Each number is 128 + 32 x the weight over its row's rms, rounded and kept within 0 to 255. Layers, rows and columns count from 0. Numbers have three digits each. The size before them is the row's rms in percent of the matrix's.

# up: layer 2 MLP up, 1152x192, rms 0.24, rows 497-565, columns 96-191
# down: layer 2 MLP down (transposed), 1152x192, rms 0.0959, rows 497-565, columns 96-191
up497 097:104171125118129088079124174112087152136112140143147173117139143125126118117057107131193128132144072159131147071138156151180144127124132147070152076187083134121140137131131152129111155131112110156159128134138088174113163124115124120135105102185132048165144138130112100126120129163126166136
down497 098:120097087132115172137102145137103135072151140074167142115135124175127161119122196168156136133156125179144104111112115157144094126110114140164114111145109156137140106139144129143117114090140162081147103089071090085209104182127180153180063146140091136113125097165153200109139096217091096108
up498 094:154139190093160128143120146146127116115101131117075165089161110061126069194049126158061197130113153109199120066142126118144096100130096166150115148097130131175131131142156096133162093138067095108127122128053181122140140139160140149160144112139107136107173105173165153150135135104163075063
down498 089:107113173153069126105129116153106149112172091077127084172165152163093146128138096148095155155139045043090111109093085092124153119189175155152137168127112111168118101170122137154185106100130129148088072085158124103172087121100139146131145179137122167157093131100150173112100153150125142152
up499 099:118167117084181128153096139084139144189127136121145113122117138128103184130075166137143117134143114092176105181168145183164148137139120150145207155173091144132148125098103111086119069119081074052166128091108141143102158135114103095119126172097133116084108142122156183115135129117171035148
down499 102:153060135080122133184112171124143175137131143141123122119136079115147113119118137173155188110117101109157044146104131117123089131127141167123069083089150117138112151189163091167177176096077161155101114150122130137085166158143136157125165101095094170099102072114132107061180107105110116131
up500 102:095163181108113086108173198080185165097122090126174078166111119095105147133117090164173084109135162115119156087193121096187128099094183126121143138139123166081168059132133153117163178117126106085150124152142157160084145177140105143133088200135165114182140140103187127151161109170159115131
down500 101:141140104112131116104133095134080185148161116151138122092197119095154127137071070086136167104119117140154099092081161077067116156135028164123113130080176098134052140142102113130123123119079146111153128083122138143164107116139113091134117118159074142137136074138076089131147176124098129114
up501 094:120159164123167117154096199106127132204107063127105145153153157118111136120109056128158118177150128077161041153129054144089098073166066129158153130140118164125169051120112112121085183101101068107137163148161099162101140182183098158180172124118132145101105132149150131137153109171157114127
down501 094:096157135138131088162134126165141109125163116069132144157132138119163118186168138192106114095140097118064148078059161147089149118121127105140127160087135130153118124102130167138095144140122109116068079117138093073118120158075147110189126148121031205137054104096102147159160142114153130089
up502 096:094133148145094130150111105108113155162168135119165119197101191134064142171133119127097090106150152117162102148165136095171130149110110097195097078098125116127197139144116191165111161162154129120088144105105079176143096128136083101155173070144147146090074156109144120121128149110109066111
down502 098:128166142183141152127094139140173083145134138093134095097181143133140093076126092137188168153149110092098126164082091164084138122127101107195122125056115145094085184122078079131201155135091112127116113123112138099189100149114188097152152067117123154162173159145061156134124180139119170141
up503 093:129120154100122157056085147109073123137097211131093162097133110129139141118103110112126148155127086156167098080129093108113112079085160099122159095086109087099082072121124192111105121141148135116095130118075134076174094088171167240161149161218134127140143054112167109127116161156151130176
down503 098:088159108204112161174046110109125132163149137128103149122070124105170112104131177113074189164119090144110077131162138121109089116062124192106084120118106153141072084118108107127056126166211147124091117130117121130111089088119154099125166105102197151046129163097138033174073117130105112078
up504 100:156093138146156079153147156115102118091134154111060141116072075102147089147114133187131114098123136134131108205144133094112119074156073164114064099133061090125175094115164132172131169062137127082152131171092117148106135140072098123119084141033138138097175120144167137101135159059161200150
down504 097:119128128107078166154107104096155112097128145087130202151169089149106146081148117118126158108089159136150115066092127110095122113071142116086082169117177160128142127170140117104142166130109101108123147081158173160114158142092169133170106100177139124139086123097081125107130101152112074165
up505 102:118195211139100136135101151061153065139106119134097142156088125122123092103120136112116108122129172165178126165110152115237115136142065118126181068111092125134095121180145177139122155111127166135102091169128108140134182082152152144105149158135167134121146109114171123088099108187095101127
down505 107:120105174169165084120167096162145113097146140095117078120137112149122122146057187113129093142111171069116119120143112083176120127144122097109095118129172179143150134161182119126146167069145101093044154156094126051091113096093154161139168107062117121119159114125202121174174158153146192099
up506 096:133094053101142098181123127108165081119166135124123097089172135063138153119127118129145121094135161171118148143050109090148139156179122175173166106108125114163121114082122121130152165167112165143125064115158120172087133070072124163116158119158110148128105121144109137134147126156111182201
down506 090:092154150132161116114141131117152143143150110091092158177087141164187114142129133112118086136110130112094079101083154155058100092179107136109112206145152140098101138130148113123059076117132103134118172106121119058215107107095122135165053090124173126078140137151102086158135178143211104166
up507 101:166131135104132169140091167125131139153142129126147135148168192076088132097193165128116181121114152151153232149166116142142143188124086086057073131180192119177143175085118099121115126117140097133138143128096158124132153175092128092067145132127150161041126147099091072142121140100103132124
down507 105:183130134125121083100127130153106131148086091145161129128074120120211116183122089145127149111140129125208113144075157158148095117179126125172150125098128134131190086133124128177159100124111120150081094135117153197163175124103109139106129128129135199065109189091131121147112132120100120114
up508 103:095141103138111077064147160125103139128124091157101146154172136083135174150203155138153163147094074064119085133084118125068116142103115134098189134121155203129149126128187129151146171091140186154098157149081168190187119091126138146117166121086141069112101101111136099078086122126121087123
down508 102:100111162153130159220108145121154136153130117109170137166110135178127130140058131124121153088106062146157140118136157150146114151140080102140103150106136073074143208091130071096133091140133129132078027092167131101105147166131057157151116088157084156120117152096090147110135089174188090103
up509 100:151146135156106106076104128115106130122111155147064165126115115136093139122167136159136155167054135051141074126068109135056130157123085127067070117140194179132128159110163093146137166138115106130096141161115137104172131155138090147090198144166151120077113092123198155122163115180075155165
down509 102:074075153114087141116123175155131081156177165161109140172126132128127166152152122127155156093084157148143136183126137073153215164128100092122165183123142099106119118110099155145178119112170118122127101109159121152142114124100055115199126160120083139077121164139171129115096151093117165126
up510 103:154102125123064163111102119050146155130192172064149096147122126120116105184081178136111089146198110125169143110151047137109106136079167185085146140112186180157150114110097069042097094136117109132190161100176101146107132136082120127084133193144131115108140101092141126083147105104126104137
down510 105:121134162102095137114142067158140192113163184159180121094191129144113136054152179169106152130145179109100093117134189202157112099123053094141143123149122171082158175139142129133073083123126120090113116154175184158136151108109100048142124143111115135186105139094100101150092113127094096134
up511 102:060127113135168166106096116098180162092084165177101153070172062179140117102084050153149160179122108146152130122166167075130134105098129146156127106166139120097144115123145124107129133145094171146145174170057168094104119164130099111146132146049083149111069136096194105161140142103112059112
down511 099:129101111124157128106131163117129070168132113108078125203079151124118137175071118135171162092177156135114129086115109120087104090083108146110105132112138119163060112099066184120117129148108135108156109081122184129122151101130174154120073034150147101130083112150177146108161122149124134135
up512 097:152113080122141151106147100176118065127123140155137164125127124122140114114088142168146122147130103171111143102160172209126124125156179129114180151169105165129129148109092134085154122193159151141161130178134193188069106147144121125167127118118104105100130134143134223121064072097135145142
down512 101:113142109149202097075049150155134124089101061074124164117121131135099196126099154122157115112175117191094163158129128103149159099111155178155116114153171125160087105141113135162136142072104112129087083129101059117177078124112156114130098124117159125105112086220162100148150153149152149121
up513 100:086161104073096086145116087051108193174138190181131141103097094105155157137090146137128120116112119169115114143129096130089112119116158158190138181205102162102140205150118157156111153096142136119125157150108105145161161168043139141121046136155130153073095114161112145077152135099153101152
down513 102:123062091135129084146107073160162099120170100165099094174098140111158187092147143131144108132115106142119107087150146141080167138180125167107117080192064227088143144085128082130122135137112115110174111147090122154129130119075098120112088148139076096126104136215137098130072119084096176146
up514 092:081113126078143149120148108128050094181132134100102094181137145177139084171125044118137107143078123081104154189122082102119111131152144060143130123169179141184154146145096166148176109142170147090117098117167061152102140158084099116037148126129111135097115098131132106152137115133122155162
down514 100:135061097094137110150070158215135108126154145082159139103108152159080117139113153161150161149136106115146114134107166175154122124081119127124106107119138141155132109135143091108134117152174147121126102087114128141123169139176162094100075122104206084090140129110094094148092126061129229121
up515 098:131139107150188207088123120143143143128087120129091174159091083141027162108124117104156162170089141175097163150131149148123124171090109161118134062124144096147079104165087130125081129150137093115137122107051153136203126160117129255171161153147148111140129112121150112124070105124123148180
down515 104:183146168103130121118113121128117189087178070195126159134103175145119105133077109086133117109159130130139223170101110126087127176135151084114136051126146114139094145156072094148143087144068119124080128086049087080132093115121169075123102170159109118117135182122147101116127080113162134118
up516 105:123059083113058115148108133073159128212150113115137060132135056142185124121161127096116107087172164177143135099134063088154117177109173162116150179093098093151136143135096137163166144130134147103163143182164139118128133152144159121073156115113133090132147106141151187116171129084166175143
down516 106:120139169030142153115106055163140160098108077134126106142127172085096151124089162117097161097095118074138151096118119131119082094202116145116162124116090192100109115142117124106136177154104080142188122164130101106157094096135107127137127085127124198124099191095068101092164093153172069089
up517 099:127142146135172125110080193097086106104095112122146148080113078120142179163139102063091113095118143115116123095118105147149104126139121117153167165071131128131141085113139107160119150128215132073162182172080115136118145149079153145147151127100153108103162152116149054126156109119172118137
down517 097:188201147143154132165148080157160187092178082111185078133147151165161136140124159120131105097114108117082154066147159071106123193125117099133118129142075074102136160159174147127088122139128094146111132076135117078067120164111146121061044154143098144182108138075105144166112167110110076130
up518 101:157183168056095125092108118144156194139182116112116084170127152143140105170065160166169098176074164127065102113185141142182117125088110081162147125127194103129182113122158102119125169141143114133128110159108067193123120150158131191041160158159166099147178132123088104137106112179097162169
down518 099:142119112197059133153167133148077147111114088155159084174212109153205157166139156076120117109116118135127123167158180191139101080095100159132126087128048107155153099137113156109087126124121125096051100125145161156146154096066190122142200147153143183134090179093094099081131177152096124118
up519 094:160123136085116077032122160109134097113127136127090126150108099153156128127162151158038112099076122128117101093101154172122104142133148101162064112129099170121111099094175140146138149074104165095091190147103081153149145116142162148135111154130083136076177096106107170135142093115105106121
down519 098:167102093095082118143156161136067166132129083152121072131079154130092122121150156137193126052112063151169107120121085134155121112141102139147162081153115109095111167201152174110091131119125162144100132103127067107122110137146148091184096078193154132152093122163151115105133111088143158108
up520 099:121117123147110155129120174110149106119138134173098160100137147158153155108129138148115136111043161124100143087084157114108140143137127107094129092112073150121141193132211113135227126203121131172159092114135090111159116114153079112083153095113161071089210057115154113124086068109149185152
down520 101:165076163110134086122085093147148075127109175195165110112145101124167104160139148153114147135117105127117146071135149099105156169130138151155150158097093127104147140143138117127167083088143099141089138184149220124193101127182141146122096115094122115093146166122078172169181129191134129107
up521 094:125093140171146122120100182140115146135137155125108133109082131087159150129072155156152137132187073136121188116136142132152140091106124103136112145191153116140154113202072129108102101121144173194099126130115149097105113139222137151135119223111192102133107111145131072212129178167134117131
down521 081:148128175135148144133132091168143122121131129214121134137099127186122155062174084136115116151103103107081120167156163058098083093140114176146105131130164139105080179103131162128118109079087071156158096172163103160151119106081133106106104178147123131134116143095109166107133152121118143156
up522 080:112156157144134109120097145097183112083187111098122101148128133120100177096119151135077059084136122094165117176098080136091124050111174109089140122147115117160088132096118193137083188140147127154095152127130129136121100101080136104142088142163132087116147098153107108097116116106053127148
down522 081:156084096144092125111133138099145105098118122153132085153102127183172094171167144126166186184128117125148132141087168127142121125118077120090120084061108074110130088115118143149129094100097072138116074143120136109131157145140108119143060115132149174145086168158061183103145169139171148189
up523 101:094141056159094135081117112148088083156074137105100082109159160117161105095120090105145154118142133098150105103096184160125111080173120111114105108147181107153092162086179150090136161104154116056187116102163124183102120097188146112140107144131188120080170089104147088138053135100145151102
down523 105:140134120117125117075096144108201070091232147098095136129213092115140159162136132152092105120102105167163051191107122127111110104100111136118138100151087152102149116128091089130141094136149090126154072118153149184189123163134093186136149096112121108119151161150062133118150099165132097191
up524 095:107050143138111131086060128178150130061085181181119101151112079116131110132135152118112101160155136153171132159142141214096169166116128109139156165142122133119124137123163143095157164124108156126122129169160198080121148082140175155146095134158192126155081131143114168092169159122117149104
down524 098:145132185191133150099107147127105123162113050096189093145124125157111125120136092098141114124168105087083094131129122135166072096145075131141118133121112089156153169129134088131155104152159148077121134130103194086147125132153154165095190135141127164119112115117122054113171128133159096068
up525 098:173163093102077115137108113114084085108063072179110105110126136105098141075145094117127144103138134179142134138162087101112061156121106131125153194113093135122084183149099151135126131139141086084119158156120108127142109127205119116092101143153134160135135113073150150133159115123166115073
down525 095:149128153176078164083164102190100188135153048169179140123165081103200165087135137128151166084119115109125135117110134153145112172142179143149082178137111110117173123099155174109111098096156130114138144142113130124106149048113162126161123106108119132157094198135142091117137111118100155151
up526 103:129177128116163109092106093108096122098141136112135155123132199226121116144195057198114117043099110097192144082081126106101079129113091126112116123135114163130168137163163125123162165123141104131132137163135132148103061102215071105148091080116141105167145085117166226176123125063151142128
down526 103:178177143154103135216097148162135190101158176117129115124119161103171191154106152102054100129150102077136135181156122073090138076064140108093164174084152122106122110130111092097117079066093129120125163097162137149162078119033140169194152153094084094144125116139102086078129125188163129090
up527 095:168064131051155128102136138117128156139136132129161174070190185120098101129137176190167093108105173099163115192078113154106136167107168079100094081141158137147095122171093156108200138149123077092112153146087135142100168085086128142139104118146088144136132142084087126128129080110110131134
down527 095:168082106091071098120096098091156122138121099094091120114124138141165110096145088108137152111126086111101135091136117161071172134096098100123159181158144146094107129119072097154075106120164175104129131103166136092195160151157175123108123062135151114163129153231174102183169096134121124110
up528 110:039155116136106127122151130083093153147116123148173174085168164056198112128174192094070151146135159168147112145115090132144081152122132162154111063138133184133146165127136142054142093149146069126158123121134129163127136123117178146123179081092100127091169065125125123164112123164131112060
down528 109:170141111152118125127131145151167134130165175193146141146127176121095143168093126113065130105044100066120117183150119152132138132128146161158156107105104112124151141069148109142113100098105110141154119213133153154119109177073144134070131059135040093175145126110085124110181172134118164075
up529 103:118126081140082115180144109136144101176079142099135133150116161075092124142126150114166099078155208086157133103157125167112043139153119144125128176078189092130123134103095135123095146168168143070159105141131156137116126132124139165118050144102171193185093120078092081160118100126075070131
down529 098:120186144130111177056136143228095146122116096128153146101132063157101114095165076150089127143079147156073088135064152108097129095129068132116097091136133159144131100136112165167140101181064115183141147093120144097175159149093113150142108119145148105093088116159157142107120176104171156146
up530 090:122099149065082090139117071115152104169118173179107086139117162112177135155119116141087167173110120103157073218130141115137082174098126104094134147163150184137207104130127134112124132140196117122174019146152108143136145110143146127144124120120172127121091113089124109150103085129116143138
down530 095:148100115153134110152152151167135148113159098134160052131160116103111108073137131131145134081125065127126121114164128134115122155130182139094115166137063110153142164162120071149117094112213167109089110088101134126148094100048149157119101128114099097179143194129125094128080171105056083150
up531 102:132112079103036141160139157088118136141102151083133114169099130162109077096163142162084163137139137100122149160120143157127204087133139121192150203150100150221120143090135165149054146121143119139133138083151148137132089069167161061123125178149129099094178147182103151108147087124143108123
down531 104:091144089144064094153102133123098117179159145123137113086122134074172088104173106070149129186196122106139117125127081102114161137112045113147114123104131165142138160105147133134136110136145136150143092101092151092102080124150178192117139124115089139093114155119134166052118162143152092121
up532 097:131166108041114112142096093148091110150077158124147103133173199223114158114117137080153142159150118142104120131135114131152138169099142134092129135109152139132092056130175176127142123126184068101131104137150179125105192177179141184176077103089141141111132140097181130074125057098140115079
down532 107:146176093113070109145126133071118148103163174099115125136152099127109163176132145147120106131179119142115112121118118104166142076113177113097106120171157138116155103143176109096098173112056124043146141116094156108192105084115163082157122118161127141123124122138078180096130108086090088116
up533 092:133096140088078145156143100099103136147125134120195195155152133105159117140140082073151135093181136094105186131119112148105178118099145104104137129162172148131051107118087125169103143080158124143128114134110065151151196119169142089146128072187087122133112060100124149118125104088065079107
down533 089:157099152144135114091129111112135132092141138079166104108113109153118129105091131178085069031042168141123069097148131105102132053084154179126153104061130161155125148069167204123144157086104122157112135157100128088131116132128153202122112144192163090137123144165127078089166116137148105121
up534 100:087165089132126093134160119144112096089118132115136114091144151029143090157093102118122125116099114120158131153060138104108149132141141104134111128162168144144153110146159152109122157105104174111092130111168166142133120086050153146140132116138086100128189104085151128083164183100096135110
down534 100:130124112183108142178114082050222184090163137153170128160105120172144136101105144115153145164164155132150128101142110188160131073104100156119089097172147086058084199126142160159182107143140125110147176133138077107116134104179151131176132125142098116183115164188161057132090110145140089148
up535 098:179034161107155156110156133121132144197070133134150147128130115164125148110147149076065169162068113123150112141098113104189119071155135121160107216060136117159174089147116101102121132150131155128072098147135148167145104123147156148135160154145136125159128184149101131150082123093099216136
down535 098:101109078175193113125100103117164124150132144139201147078088105166162174110131108119143153092111139090163099154164096105171136117181080181118129149116108115153109163155102120132112094110118156158144100102128151123157060171134119130180150162110104196166118123094132135131194117159155121103
up536 079:141152109107130169175115144118157091138105133191128128144197136165098103104134130217112088080100120112200148143122113143167147177152097151163097093073117108114152139189160153196153091176156066090170116174074134154171151141126131177111151177149138188113136085158242133154099107089156146130
down536 096:119152087170085158125156101173086138135161148174173141134149120136150081124126139182163154112180087081149143118136158166106145118098131079126129137076047100146117154155132124164113105137137135114140145125080139113193152103111107115107111150148119159160137138130145127127136183112122093145
up537 092:131118108129093161125091137166147091170137093158104113109162147099103158120120121121156106121162190123125094102148160066118152132176107104110144120116086115079102125168061120159166150117059155127145099112170162101054171145187144157123150101168176111107121118151111119096110121215090128110
down537 094:073152140115136098147109119121145125167103171115123090178125105108146136125120136091078144121132058079160149122127184217148128151102161152150136108188170111098086050095161136123118080145154128146128125081110118158148097075147090144152153087097149180157147135174122131156063046114166171182
up538 107:142146076116190131061088141138184149081142112152138178121114121151077189138138094152107064111169118133119150147123199140144082126116064106116187140159197117095111098214122154100186095117119121098156118106131145124111151205082147107156180118160126149123122102141108125167208159032151125104
down538 100:135118102156095116137169143170154110135116124132144113128118131133108137200087171096140131113160128153125133088091145222117120114117103115143090104160028122144161124095160178180129177129102134177096136106100087073160100062061158087149033152121084099137080130119164164101101137181094189097
up539 099:136163151157111129078118133069119196178110130161132091114110151133126147141126115138174141115127138162149098082115166150159145137081071095081134091115115143147122084121187127110176126071115145138121122167116138106072113093092150121165142084132139145072116111129090124126096111106108116088
down539 104:131046129119135151098113127092104133110077085094132146145119160129098087153172140105170097106109110176140081111120107121085093139110075050161134111116145124124102114131137135147094135128141094133091076084086067102169146157070058198091105172141125132114129163184160176123097157163129139177
up540 092:105096108145112106125054155057123127110149168132129136144123207111134145095053076141175086127185141104122157152138086098160124110099138133128097104074112144166127145137051154158063119145119169159184080143120114149134137175161128189127212078112214129147138122062154088129126170118112127126
down540 100:111120111150105136163145156155100092126146128159089138088155118167101199129161218117119142130106120120115155120148145095095109094194079152149155093096113085169122103139182106194141141161117145110126109110156104156137106155136078144034097141078104145125139111136101093136129164095128224111
up541 098:052095149147143091137184128137178159130073144157067147127075106111097080083087070103130134125136107113140163091170134151139136110152119139139104160137109146070107097098055096191104175107100111156134135127069188125096130183151181130136121179185125124130149103169110164033112077102089202110
down541 099:175066099161107128162113153125130095194109138065109153163181171141090134124131065057115062146097121095120164119102109131138100087100102127139138117126105146128165137187099134081153136154128131155088111149129116064074163091093076134119128124090157098186037169151134160111109149178091105088
up542 107:118152178126072150089159201143122113152101128124173109120148143065135108200029106122128077114125137084190156123144179124127158140144138111107100169155176110126137088077120184145118098171169112157183134133189192137172120200180100118064101197102109144140174129112107105101120188102140085135
down542 101:131120139112183179118141142104159114051154198062124134096140128182104125123147168153171130161168146133131074157129138143157144089086142104150110090142120238142096123132106191138083123160112123082095182160130181135136140139117137169144079091128103108172111170130147148090088129184087115168
up543 094:137068119143097129127136141092109129142133076092118073119094147132136159068161139106142143121105111055206135107100138063101147110139160135094201195055130148154179120137137124117115146182101098183124128102121124128169185160119135139090086107117135152145053144154130116080105084171148089176
down543 098:116156096113171122139108093102091088114118085157141145126133087145079075153103100024153131148159178127100163124172157142122197092120175086126180125141139110147108117184164126204167128117100110091068151132072065111147156118166162176146156228208108122101128111146173135101127115134121152070
up544 094:131147088179113145174189128097130164183093149109130120102137202111148099102172113119179133092130131101107064157129115111155156183171091080088120121188114088146135131172056146059139146152026142100095070121138159182098133151102157095143133104115177139135069127123113139167115132136103151077
down544 101:152117140145127090166112139148151122137099114174182166137123118141091191198134161181096080112150131136111099157144079141117131218122119131124153110117180144153126122127149139117060058101186144183110095109129104135159100130145158102145058119097140108159065152205119137107106181142123177154
up545 102:127102123124135087120149085123155123135114169090102085114095080137144136091095171139110103123177112105084089178126104142180147097150123104139138201133133106117098123146145144136093124117158112095151170166124121192147143130114140132066183130198173110118181134111064139090138148184120134095
down545 103:139102112125187119150113118156177124135132176174121110112116124185129145140032122128172174139148095124080106098114209174092093106114131136142117071126121184104127067156169080149162093113111120139144209115117147169096123160125165109131113127149122097106141127178107119123152141153086069109
up546 099:159104178125169082094225151125147173070167130129086137141178120170114095122099121104128133146167070093161123151104070125148132090099096143172157101082168098144123172139109175123190056145129123143165151127104132154137140166143163150156171171138112153145141092101109121122151111150129112079
down546 096:134146151129151056128107141174111097146156113155113087142193164141129119200147120127166164103156076099058150075117148131103094104138136119147118136111066094152124196113111040120124157118184144117087100133095204156177126112120140111114089111096160175154146133183186122111121158114125063166
up547 107:111169119184190103129143131127134122131165206109144255130126139135063132093153143111103147148121122122134149169104223154127157168113152129112155116148093141139167142155102113104117132151098119129153113082076127084076132119140165120141103126093174110137126134078142119174199091153129151183
down547 104:067131123132159092156138073145091140140135107155142088121193182068101072117195070124175144142121197113172127134118133128073153167168168102117174132113110138125089116128164103101142139141207088111098196112130102103143114157132103163152134112138128172171125096096103135174077202098122112114
up548 106:114059091176157101124138085122072132135076117129112155143091139114060050130166152105186181117137164141143097110172096151097112129154082168096068072133129141091167170150114102102129188143050159140146190113135093113114104236171125133173148162133130169098165123124176098115114092132149136147
down548 103:110101137147161200142219105089190120125168123171143115140149133120133126123129106115158108105141199100076154112136133073128216093119142194166115132138075145121102119137062144069150104062082109164095115157137141081057163137108087149128103147190139166143121126140131127111102093101098129127
up549 083:134122148084114077137131105135191080069145174088136142144146123124145057137099133137128131085134108132175082118130130059146112092117107169149080175155073121105150106131111108170174134152150091150107155148180108171131117164103168130160143135148096117140095090090132114147082136071188077107
down549 089:131122135092139099111166140154135069116118170156152132115116103179128125170136192093156158148162141123138113085132120123082158142145110193118076120109120147110153139133102121099137106124141081137129087063124214159152107124120145167048120111096064092112067106139146128150154101183115123137
up550 099:089139136073110135112151206096147130135121194156119177051115093130194144082158114131152091187144159142200097156189112121134169109103137091064111201165140076125138145115194100113112144142185118108190096176124131106128146125135153091129132088097177172178160100140077154153066106123084129149
down550 102:128156130148113140109131147154111120111112112157144123100136119144230157200164142156127087120102136061172187124162109099103159035136127118103109151070095099079152137142131096142162125139132068135117046111110143112095111023145159131210094146169137077136146127140089113158143120184191093118
up551 098:094166133086146097134059136112143091150082111089091156116170129098145084165084135188205143177162129163110134153128116142151148125120187114178149140102065171164174126174137141095129134101124166095135177135152109098119173117138066134086197115136118154114151149150187123146170138094136091194
down551 093:129128192144095161134113156130113119107190144125177105102147162163168153108167144135145120202097082095130170094168133180097130156167104126145089096129144062109083123112108103126102140104037098169131067135118153101150148123126133151181106090160147101083133163118108136124080136167156115123
up552 092:078100100101141122158112145113127118118102073134181194141157120125079160048163127105133141153113148139128139128136121165079166122155099082091104141099143061071124129143160117201183080153146134167110148133128104092154070153113134189204142088140118200110076101070124134150132185106118114084
down552 093:116110160116101093101149124120184166150162100108151069158107138135166149131175109132152108107092160095043131145190118157157109122122116175167044123135120162119179111132084135078123123094097105123081109074113129131125188093125144124112063112159121135159105116202188107148160122094146089135
up553 098:139088164129111127137182129077124176079119125089120137130120110114129132152088090112138108103131103089095112167125114155106163190122135137123078208092058112150151094097113168077136168139147120157103140089140088141112130135164181159145114146128123044166069136114156089133113126082139100066
down553 101:115151137194119144163158157164055087134128185097154105161104132102129138175170136140156156130105175162100117069068150061143113056107060163110132178112096136146071112114119116152094142172123121119113159109146177112126054129126112139170083070136174173141132113167100121157056163131142091164
up554 106:120132113162137124109114106121134159153098115145089106082142152142072125181112092165179129120112100129116145146102117132139207121114067147155189140185103117142192168054123122135175192145177108176158130067146115099112148145145136138115078122171107102120175169170114134111127056101120141174
down554 103:149148175155175127153128118141123095138132121111146113129141103180149067182133117065156111110122158116176090151065165132078127109130092160171102068143108132137153164158159113109165116115121110093128121132169102108133120126132122124152168165095084121149112099117053115144120135146118057097
up555 100:158169101079135138157137141131144098162074159124043127151119131026155138141140138165058105123123113137141083146111100204141112123090148106194162081148117091118122112131167102128099165134088190150062102116154167111112105115087163168053120180112163216130140165134069141103106118150101117094
down555 093:067092127140072157121154130142140157151143122157131134151165094142115136155087077152152121121132144187148079066115189100107190101077154076101147148073142138114151135121085189086177090152137102127109151103162140148102111105129134117165120135128107070126060144165126183115154168085128117220
up556 099:097152133126108130134115123146181104166150136156134143169166133129132131121152083158153112068143110055165148103087116088148077145120160108093154139135121177124161166141130134123157174111131137099125109140128122174074171174138127077119119087086112101164139094148108195142172110095086065147
down556 102:147130150042192085121105157128135173100177149143160179085129146089115152093176144082138140101117145148063190184119117058124104131156088124102155091138069141099093122149157081049086095138099081105106147166097152123189197082111100147109141131125093101167139108147148112116178117098104163118
up557 111:141121122099138174178134157090178167137131114095130096127181134127122085193164076118140114163109157130153126111088098189077131098165152129131153129155142087162122141085105171121167150138137152062161109078203105147155185165072132139102118126105122136196123144123125115133148136164128125113
down557 105:130151125154104143151137171124124132084137152050124120116083112165151146109143200106161136134104166177149146087145153156066088123129154109158083118165121117155096168131140143102067069110085102108184105106069112131164129112143126155160115099171140139167053170171161147176181129141124174132
up558 107:152149168069145147186097142094114096159105132084125143110173060151177106161090176114160129112153171160079145153114128170087162110132135156128181048110120100089114072163158104082161146152136117089144211124170142066121132165160064159115110108195151192107210159146140183071137083111150133138
down558 103:126091127098090100134130117123116112158181126158071061085084145144135211163201100161112070100151153089145166121145098159105184183134142170144102095127140056091112121159124109139098104130140160095112115114140076093126095080142167043166125090083097160113180117168141112173090175114127149093
up559 085:149131151149144107097135155112131097095121162074144100151112154095126083184176123136087100135114170174129119118076164090128051181172128149096077145119138111070170093130133138090105033089143048147096172165212096115155123095104114115131068055087098105107095137166140165120191100065184117106
down559 091:088140128129114152142141145141099090116123159179096126144140110135111116125120133098133122111152132109091184143111115187152204134115144193130153108095134149160143104129092072108082165133158091106099097070118109135148129176169107134123221186130061113147124115097097085142130163159115130156
up560 104:147107130089109075122167163119088085086129161111093129162080176155133099135132125091122146105082129182129110119138118125157113152105084137109164107116131192110115087139149139160200106074126161087129106130101120134157136139182093139103088127107180186100165077116156100192196113167137106152
down560 097:146154069153140114180173162177152112101108100128151109138096186122096152179165152150161106166164012123169115133064101114149151110130112160158123145105118117165135142144130121129099149159123128143138174116136114097114156129122080171145095097146125110153091174185140146149153163043095128141
up561 102:144134115186170107098103140097123167098124220109162103136171089091201114127144160092114107122104113076111131052124080082105115143062141104108176087075156145199165105124074138124139139077066151180135089084145109141112090123154104101176109091153109136146137145123164091133137069149116148142
down561 100:129115121115141123106096100138152162089109138169158165081124125095130128168163159117078126172158106071097158111149181097107162102149134109139078107066094167170099128057118063109103152116164137066098144090153140208133154151107156156141134138159165143075131163185085160172113136147167110090
up562 102:128192132151163143148154138063120172134055084159104132131131142100128131127129115072128113197057113150150133117190123108071071154126161098171171117106156125093176099167105179097142141054130120103093164150118119096143103160121093143140083086184097099122107079110164188137088157127136173121
down562 102:115142146136131157141144094077153097128130129080158143194144169044139120148120105136177133073146163153080119125132153160121073115091128107089114126137121133073138140069142118105088111140148103139146099105151175137135152088135162135103104207129196026149152104112084108137169129095126118102
up563 111:099125106148132124111060166123180103107093175141092110127119169128091119097147077150089110137039145133162152129155191133131087164120120139229161121115129183106223149087139114176177109165107145147123123112178169170061092126137094134057072117147144140163102109130161123190105125146160109083
down563 106:095168152124166163152104152154137139143103127137073106172132148140079082141150084103144141137175160123080137124144146110111166129091090156105088126131149164096139114123086109149141156090121154118152205144095056108179101150078190134129078104173082171134139149054114024124130079124115110124
up564 094:082147114111169134056082095093155147113095153128107168180140170150126150114134090202173208083173118095114156109139149133109097112096132134174116133143141127089129103169134168165073103141180100115167131129125077116151126159177137122116164115140108105137124127155125080124077130117102134145
down564 104:177142146129128154142135182162141106142133127158064112112147139148129167110146097128071166126144081124064115122123188119184141102222203131128125134142203089106133118157116104136143174090136101139099109096157150155118168113206180168100102119152145174151144128115111111138129115125138145168
up565 106:078146117125151154119159078114080118134096112165088213149113068137132148134109128128086117030131142186087112158175140088097141142125113135092096103190100086120119131143167083103137138120021144120138180134097199130119117145088122052163076120105108128130142107085120136150151135111136173083
down565 105:148117127116056112125103080132093148125129134118147172055139199126173069105127150130091119136091103149146127120113097134112110140089154138093212147137114180139072146159115081163112144127166143057108096172138155080092138114144173095163060182142126135151118131144060125118092108151131124132